Part of a small language model's weights.
Training: a variant of Muon for these matrices, 373M tokens, 6768 steps.
Each number is 128 + 24 x the weight over the matrix's rms, rounded and kept within 0 to 255. Layers, rows and columns count from 0. Numbers have three digits each.

# up: layer 3 MLP up, 768x192, rms 0.12, rows 405-464, columns 144-191
# down: layer 3 MLP down (transposed), 768x192, rms 0.0539, rows 405-464, columns 144-191
up405:063096145088124143141110130156141161130154110103096128103124155149108173092110124106158133111144151147084156139177090083095156133141136125147112
down405:121160152096153146100122149108141130122121151124159132167151083139129138114102130132113100107110163147133139129095090143190129156094124142124132
up406:143130104078101156151140089143159156127146121122177113109130121148121160068108120147102137168124139148178111145128080135152189112099107143144131
down406:153080131141174149103181129085104130147151093166080091152106103157095128107158100127105134130132132127151129108168136094144064112125161141114071
up407:141145099150154141124144114143066145130109114150163130155116153137126150177148102147085126153161141121129103150128140127105138074091110150169163
down407:111136114161188128120165162113107134146103146128117128142096156153150096164144110138134141139115111124145076159160130123145114087104153103116154
up408:121100119119153151132112134113082141153120099105150150100129134135103139131133116111133158168160170111107127117126113125100113114145101107114115
down408:142149127155134125099151126115143142161139147099158103120135126103137115115106100131163119098130104153144124144119147138133160110126078156152138
up409:117034146076141105096139109169107156102030162144152098079094092123136092110110064126085130144188125101134175144138131133153124148161146098140119
down409:137143135119149115143100124129099125108135152107149114149128115144122146108094082107086156091132135130138148111150147140099150113110090129138200
up410:173126132122182152135183136086111096148139110135151149170141182088171186106141107137102156124136100177102156097123125122108128136129115139075142
down410:131068136131162101143134124103124161104098110103128109091144112149125131111109150084146139129112119154158131147138126130138156110144108110121111
up411:157139158140147156121113167117124121145140117131139138138126106145141120095085152121141158100143130150126122134087075120167111150137074133106116
down411:120176106102121138144142129145140134125166107107124150113094097177133104103103154107114151116125109103124132160135170119093149108113120112135134
up412:142154127102115098139159132130146136175141140115132122103111112139076122139123123099148112132135102112161121134141119182139122140061189086139119
down412:148168129125092130092144099121112130153131124137103111094167082168147102123155152088119094161084136129133094157131100117154147111075118145122150
up413:166131128138129103119110144107079141151145114165110134130169122143105109131149119177117132128115125138150148105114144139109093100141124098109101
down413:140148140075097119111110104102161154144127139142106123097153130147144181144125153110178144146126118125123136117174138139128150161129138135102155
up414:118095132086132107116181121119118108177137130102127100114111163158163165154111117123145121102138169067125160125116139124125158122125127131144147
down414:130088142109110097153143125116105108120135117125177056123146127127127122156134110135059123135166150117105133130081143118107117170131127109109150
up415:141127078142131134110167164149155118132160171123119108159150172102168160093161130133126112140101141136119152138110106119151176136178129154154138
down415:114148117162103147097135141132168146148089119144113147151128131122121100109166146112098100143168173150160140066132173143162119076130132139140119
up416:075098170126096116141126148150128130129085184158135120127127158155139109129083096095177122099143122150104137111089129084121101137132103140138132
down416:170124080141150165126105145074134129144107144087128147117096145129106126161134110159133175153120150135087166099123125130148158146147133111081131
up417:117101156122103140119150158154128151118089119182116109111148140086131147088124138150139125114086134108096109103153149119145098102147124123148122
down417:124104110125120135144133123142117163113114150109122099122150171107154133151095117155115144130102183171134123093156144133092140151120139138135147
up418:160118113150113122137123100114138117112125103162116142087129157152154134117103131132132149114118137132123117108143122106081138120176111114143150
down418:124123146119114110116114090088144139084106088137132110166175150143145113130150134090132138105130132143153092138125123074108117128135134162153147
up419:156156130118114122115133118103124095120173133199138113144122144127126140142119120118092145162116137134108079118119136132100122128120110148104140
down419:126141109114135148151154146125104099102162131107149096131153099154095135145117157075122156156107127149112087138105162125102140127124118119094130
up420:114119128130175127114136094130152124135119109158143135208144151051169147098096107100070099100173138167139150083108147184128124106132107162133114
down420:128137146162187107087159106098142120109126173128126140101119186071144108117131126092108136109177118188138126099101093147106134102171133107156093
up421:134098118140107113099139106163117140141126130173106114139150175136097123072090138141132104088146097153146167138151088149122121144129109123126147
down421:136098116137122112142140127131102130110160142121150129145143130160130131143169118117153151137129103183145125095116105132141140105122120128101176
up422:135138146126129128150161132067100137149134145134129153145106149129147126131123110187106128119150135158140096095164150159119166088107126162120110
down422:117148107082121162137154104095087184151132160142131126125137140137090138153143118135124187131119094086130118136126138143120116148138145161134114
up423:135112146123114118169123154110106150133177103136162148145117121125123137134138136134095100125155112150118161116097111140119118136139141111123138
down423:138158101131157179117134106117157114142083109144120135128139125120132110137142144104164129119114134093158139152150141142170158124142131126128095
up424:141132106126099122086116095167144124130165088156123072146164134133117144112155144100119152134103130127131137133124104101131131175157084113124119
down424:146119121106151119149106116107099088118166116129121092142127159107106159104113126089157147113171153129166122118136152129089121126087059085154130
up425:149161096158106113164152125173132072140124149154121119095137139124133116151112156147112128127107128132139145137148128148149147127124121146136091
down425:179130133176119151104116182116109122165115151138130151118132101076156156104150146101159139165106097114096149131127110140104111145113117145195110
up426:149119138165127125133126142089145140098136112109152120155122113138115139120127115106149114146119143141127119133129134151111142112142143124140147
down426:121101114089118143115107136140132127112102131121107156129127167144149156147115127093106135126129110132132135120158146131160129137123171131102078
up427:103107104168131109130137142120111149147148136141143078160155109160122150117127122148156130135126101132129094147098147114133129136123171133142114
down427:122107149105179103146133139126088146119105112138150119126135148144173113155109113111145172132136066119144137144160171119104085124118132123117145
up428:106133131101113134137104097099127124150096134136131096139122152127119087106127073153156109123125130162115109126180126142179163148165100149071140
down428:168130129148097132137096106130166144132138109123174132101134124128156136168114150090147152130090129094124150131148148137122127129161161119115132
up429:172133142118111136145152169129129099124118132111130121080097129106139141117064122127108096105138142130114088140089095140144094161122145119102117
down429:115111143088157085112110109096149142126109122116149179091127140113132103112145136081147133123114152142134136129191111105131130096106175129104142
up430:144146116093144112148145133118113120138131123094145106118144136147087135120130139130111134128141117102139124137131097108148116100124132132141114
down430:114110142112107120117133145165131152155162123108133131135151135139136146141098108136106131127112127159148112131108112121119106121085109107112128
up431:143087142167111149117167120143096148118151099171115138168094161148149094152131132135091135171129125147068148100138123123117126103111125156163154
down431:152139152136116146131105131184132171125142091097170147146098135075127120115100108090114161142138178122103127086136131130123131117103127171120137
up432:124133102119128122149134178135075121097157179137138101120146108099122099102152136150150099135122135166180185144136109110129149115102134183135172
down432:160129150179113146148132111126145147174138156079149096145145104130132099128111102166123128092124119159131074149141112105116151115135112114111124
up433:103097139149058117148181082107121129113142169159121131119112134041109098095159133144060124147151086096166152118156161167120133134139118156123135
down433:127125149151083125133137078141095097099096153172138129119132156102119083131152132145126154137123087133139114117137181149132111160153138129073151
up434:138164117118139147129127119153136132124137090092111175117135149130122131124119135175150132178111154130139160130134105096187142144126090182081143
down434:116158137165112132124147116122136086092142089136127140122114143118146108094143118155140114089115125103154170128118144134164090102123123139134120
up435:113121109141111105095128123087137124117129127135203143099153152134137111079138139159176122141115135155108113123103096085127139166145112132128109
down435:103158148200133117119157149152142145138138136118153120145130157152160135104126109139073108143141115118126122098144104108154102127098151098127087
up436:140112141197129079125164109138123146114133115125113092156119125145103143096172101141175121127119134071090137150129098138127093115140136106123140
down436:096157127147169196096066120129172129126137149173136134123102146111168201142164122139146107132105111087141149099188180102107191107099108108099117
up437:120120162160127084143160141125117140144114120138122149115115161136155140130136116103131092121133115104125105154128146072128173137118082159115130
down437:117115106133144152163133104128105133149132155127121112134114104083151119128097096120153101146172094122122117152168149136138147125110098079131144
up438:149119113124132159160128153135107141125141115123122103077123124136105111144121091092130107118132143115132140123178126075090144144141131159113138
down438:118121117115148182122129123127145138110150121138119148129118128105126114165148136117127113146134117147121091116181128095125121155156137154150100
up439:183121161131107164119101100140116121134128118101174145123118150110152127098178109108115120143137097124100147114141111105116137131162125128125139
down439:146122144110136125164127129155163133147147132131144106121128120108110137139098121165120082114154121144152099167141092152081127168146166125079158
up440:096144070145150108120137144084086077111135115149153100107128112165123111109098142132111097126143122121132127124119096143135168148110127143085110
down440:130098119136086090159145151170114110134096158135137133162105146091124142140151112160109180131114123097103114139158130113151123153120153101144114
up441:111189127117120120115118129121110135126154139112159135116128129066151169141136152115127114137140101096100123114158127069152086156164133133136127
down441:146143136137129158136138143161122059105138121116129115111086119141107158083134072170139102119130114151118129101133108149127104113152149107106129
up442:130136120129122125109121124087148102107073120153121107074103120161148145105124099166057163159111131155182146113146144125128133143125114119119127
down442:076124124147134128079115140087130120144138141148126110148118153144113109131125118122117099121130150110140138121149103130158151114134105131098161
up443:117157147150178147097140119122078139076107138093147116136119124106113143123118080069125143157127131137102113086129161097172140100142185138143142
down443:173113123139135152152096100136143175128108134096150134170106111123107140061126150114112140141119098181091122161128153166147113172125062130117121
up444:111088139107158157144121121098123117146148106089137134080160124142114140160118092135124099111117126151121070107115146149121114182105108110143187
down444:080130130132105110144133083134194161126118158178090163176123107090121148153152148114117141135124137120107095102131058143140103138165153108119115
up445:144113115127163138116172142146126109130163074109112108135115110129175187131088144122154157116152098158149134118116124121142129120169129113185115
down445:156122177139104071079105146166134139156129149139138105152086099083079123092099123120141129139130118133148121092175095117172171124124121175139130
up446:160121149150104146117153167189116158103150099162154141171116189155080115132136081100139130093148123116090144119111106139107142126141167144150163
down446:119149140133134103136112109135125104131124099127091116112100157148129096158183104194114141168102173142131122090141152105146135127153191154144198
up447:134103120124088126112146115131119170105131088147144125080120130153110134150109180150153100126114108111130120158149100159114122140128120160123134
down447:171106076160110091099104143148145132129128150142131111156145145095123097076136148094146124109078123126106107119164147117140169120102125110145175
up448:131143067179115117157147134070109148100104137177106145166119120111124097127102125078135086120182091111120089152135145119108168148120124116161115
down448:153147156134098168133141147124128180151101150130165173102110115138116142154113143101142114142135150088112109118156137169157131112073172124145165
up449:138068133153128147095140124131121136092103152116146054145132122124150128082152176118149147124148126143146141167113131114123128115114136097125118
down449:132112131128124158151123116143141147102129108134120158112140132149108170129136148099122064114119149124142128179161146131118166149120139119129123
up450:153108157135144111109095152164148137186133152117134117186147110091116088098127097111127131118112119154100124146133121146174169113115120192110156
down450:129133118112105114119139173124109110160124130111079121074151112157108130123094143100147164125126123109119105130175149144136105129125124125149145
up451:125125128119124138126168139137123161126108146157124107122136136095117089149113141129118181106103167140100111132126069136128103104171160101154114
down451:112163126118109130126134134157152100132131139130127137118106120124110171131123105116093080094146135115099106111134166125111142155113116162135125
up452:133102156146090123128135118103096142140169092143134084126149116124113146157140142146135161121118116084170128170124126133132156159127113152162140
down452:119156096114121086158100100176160103122130137134132126142136111115151117102124127093145094133140135144105151115121106105120116180091104155114115
up453:112179115125165117146120142130121123109168112103147160112121139144150117182118128137169090155120124161134123117128113122112152133146087091177167
down453:094103157108119146099137112144169150136105104141133106130140091115122127117155128163154140147133118128113123134085107069144148127142126138122142
up454:128090157131121110189107116160104157151149106112107153116155158118099139138144133142154126119158105134113069134074134157131123123119114101169114
down454:137072112118133083125157097091122179148159183128119137081115119109166131120105162127142181111061117125111148117156117109129096118116147142117133
up455:143156141091152121148102145092135173122120117145131108085134125101138140100104120137110158111126168106179108148163142098143155166157125131142152
down455:123102142152140129160143161086144168106133119150126127122112114090132119144129148124101104120113144123132138100113190121135105135110138138170122
up456:143122142090137128110115161090131159129134125122144113121164101102110116109096133144120126089114156127166134128125115105155115107134112131153177
down456:121080104133109116134140138100107138154109095122107141128132142173089111139127047142089118101146130110098088124149118114141147118120138155136149
up457:116120106143132156113143130115121117125136121152126120103150151129125130121099092151120143104115122118104104140148126103154180134130080106069157
down457:140170109112111140123110135150129090097095153140092136154128153138135153156140123167147097143105125138123144137127108101177099133131133115131132
up458:142145078140157128169104129115119127167143109160136121073130112129105149137156118158131132208103134122156143151148119157153131144101121152151167
down458:132142159142154100110119140128092097130050170123138166118111129122142125143144122089100112118166092102101153113135111173149110103139085142160125
up459:112155167112185137134158079135120179157132118092090152149131110181101091120109144116146175103094154130100144102163118106136137130119141135140148
down459:140149139128151131115144112139164103126114126115113109125111135100119074112135072154154108112179111137123119121103131113158145147158120173135075
up460:143127138167115141135162151184110158119066189104101123145106135111138154147086086144080148115134150115114165126137117161126162153145115108160173
down460:121170149101118123088133096136147134157144103149191196098111141153101115081114123129125149141141163141129141100108112161124100113150121148167107
up461:150136130116134081082147161095133105155147168095107134092097107084115137140154125122110125137131122134108103117105125177141115125135134125175153
down461:135132135083142132152128121142090133083129166103147162151161128146161147110112082142094108153129142120110112118166134146137167131111121128137094
up462:121148121124141075150058132144134160125125147130167150131147165100127132112125094134115122120089132142122136096099119155157153124143101120121103
down462:112120133155114122098126138123129174115074106149104125133126095129129117101148126131103136136149112109146135139130128099120149140107132155126117
up463:135070135157134124111108162133130153087174122188142103123162107153155173124118108099127117116144072137118183155136107099104177140129164153107164
down463:153156098148127132160084132135166124112129105135113109143115110131108109142118134097085170112146073124124137084097113121172119104121144113114138
up464:139129099122082140172160104118178132149155133116138098144151097142108122123077128072091125129106161156110140124130116112137107136147120136120137
down464:150125143172144108132111104113117072132097118138141116128079130141114149124109115142144082157128114130150084163143150152142095131111108135143122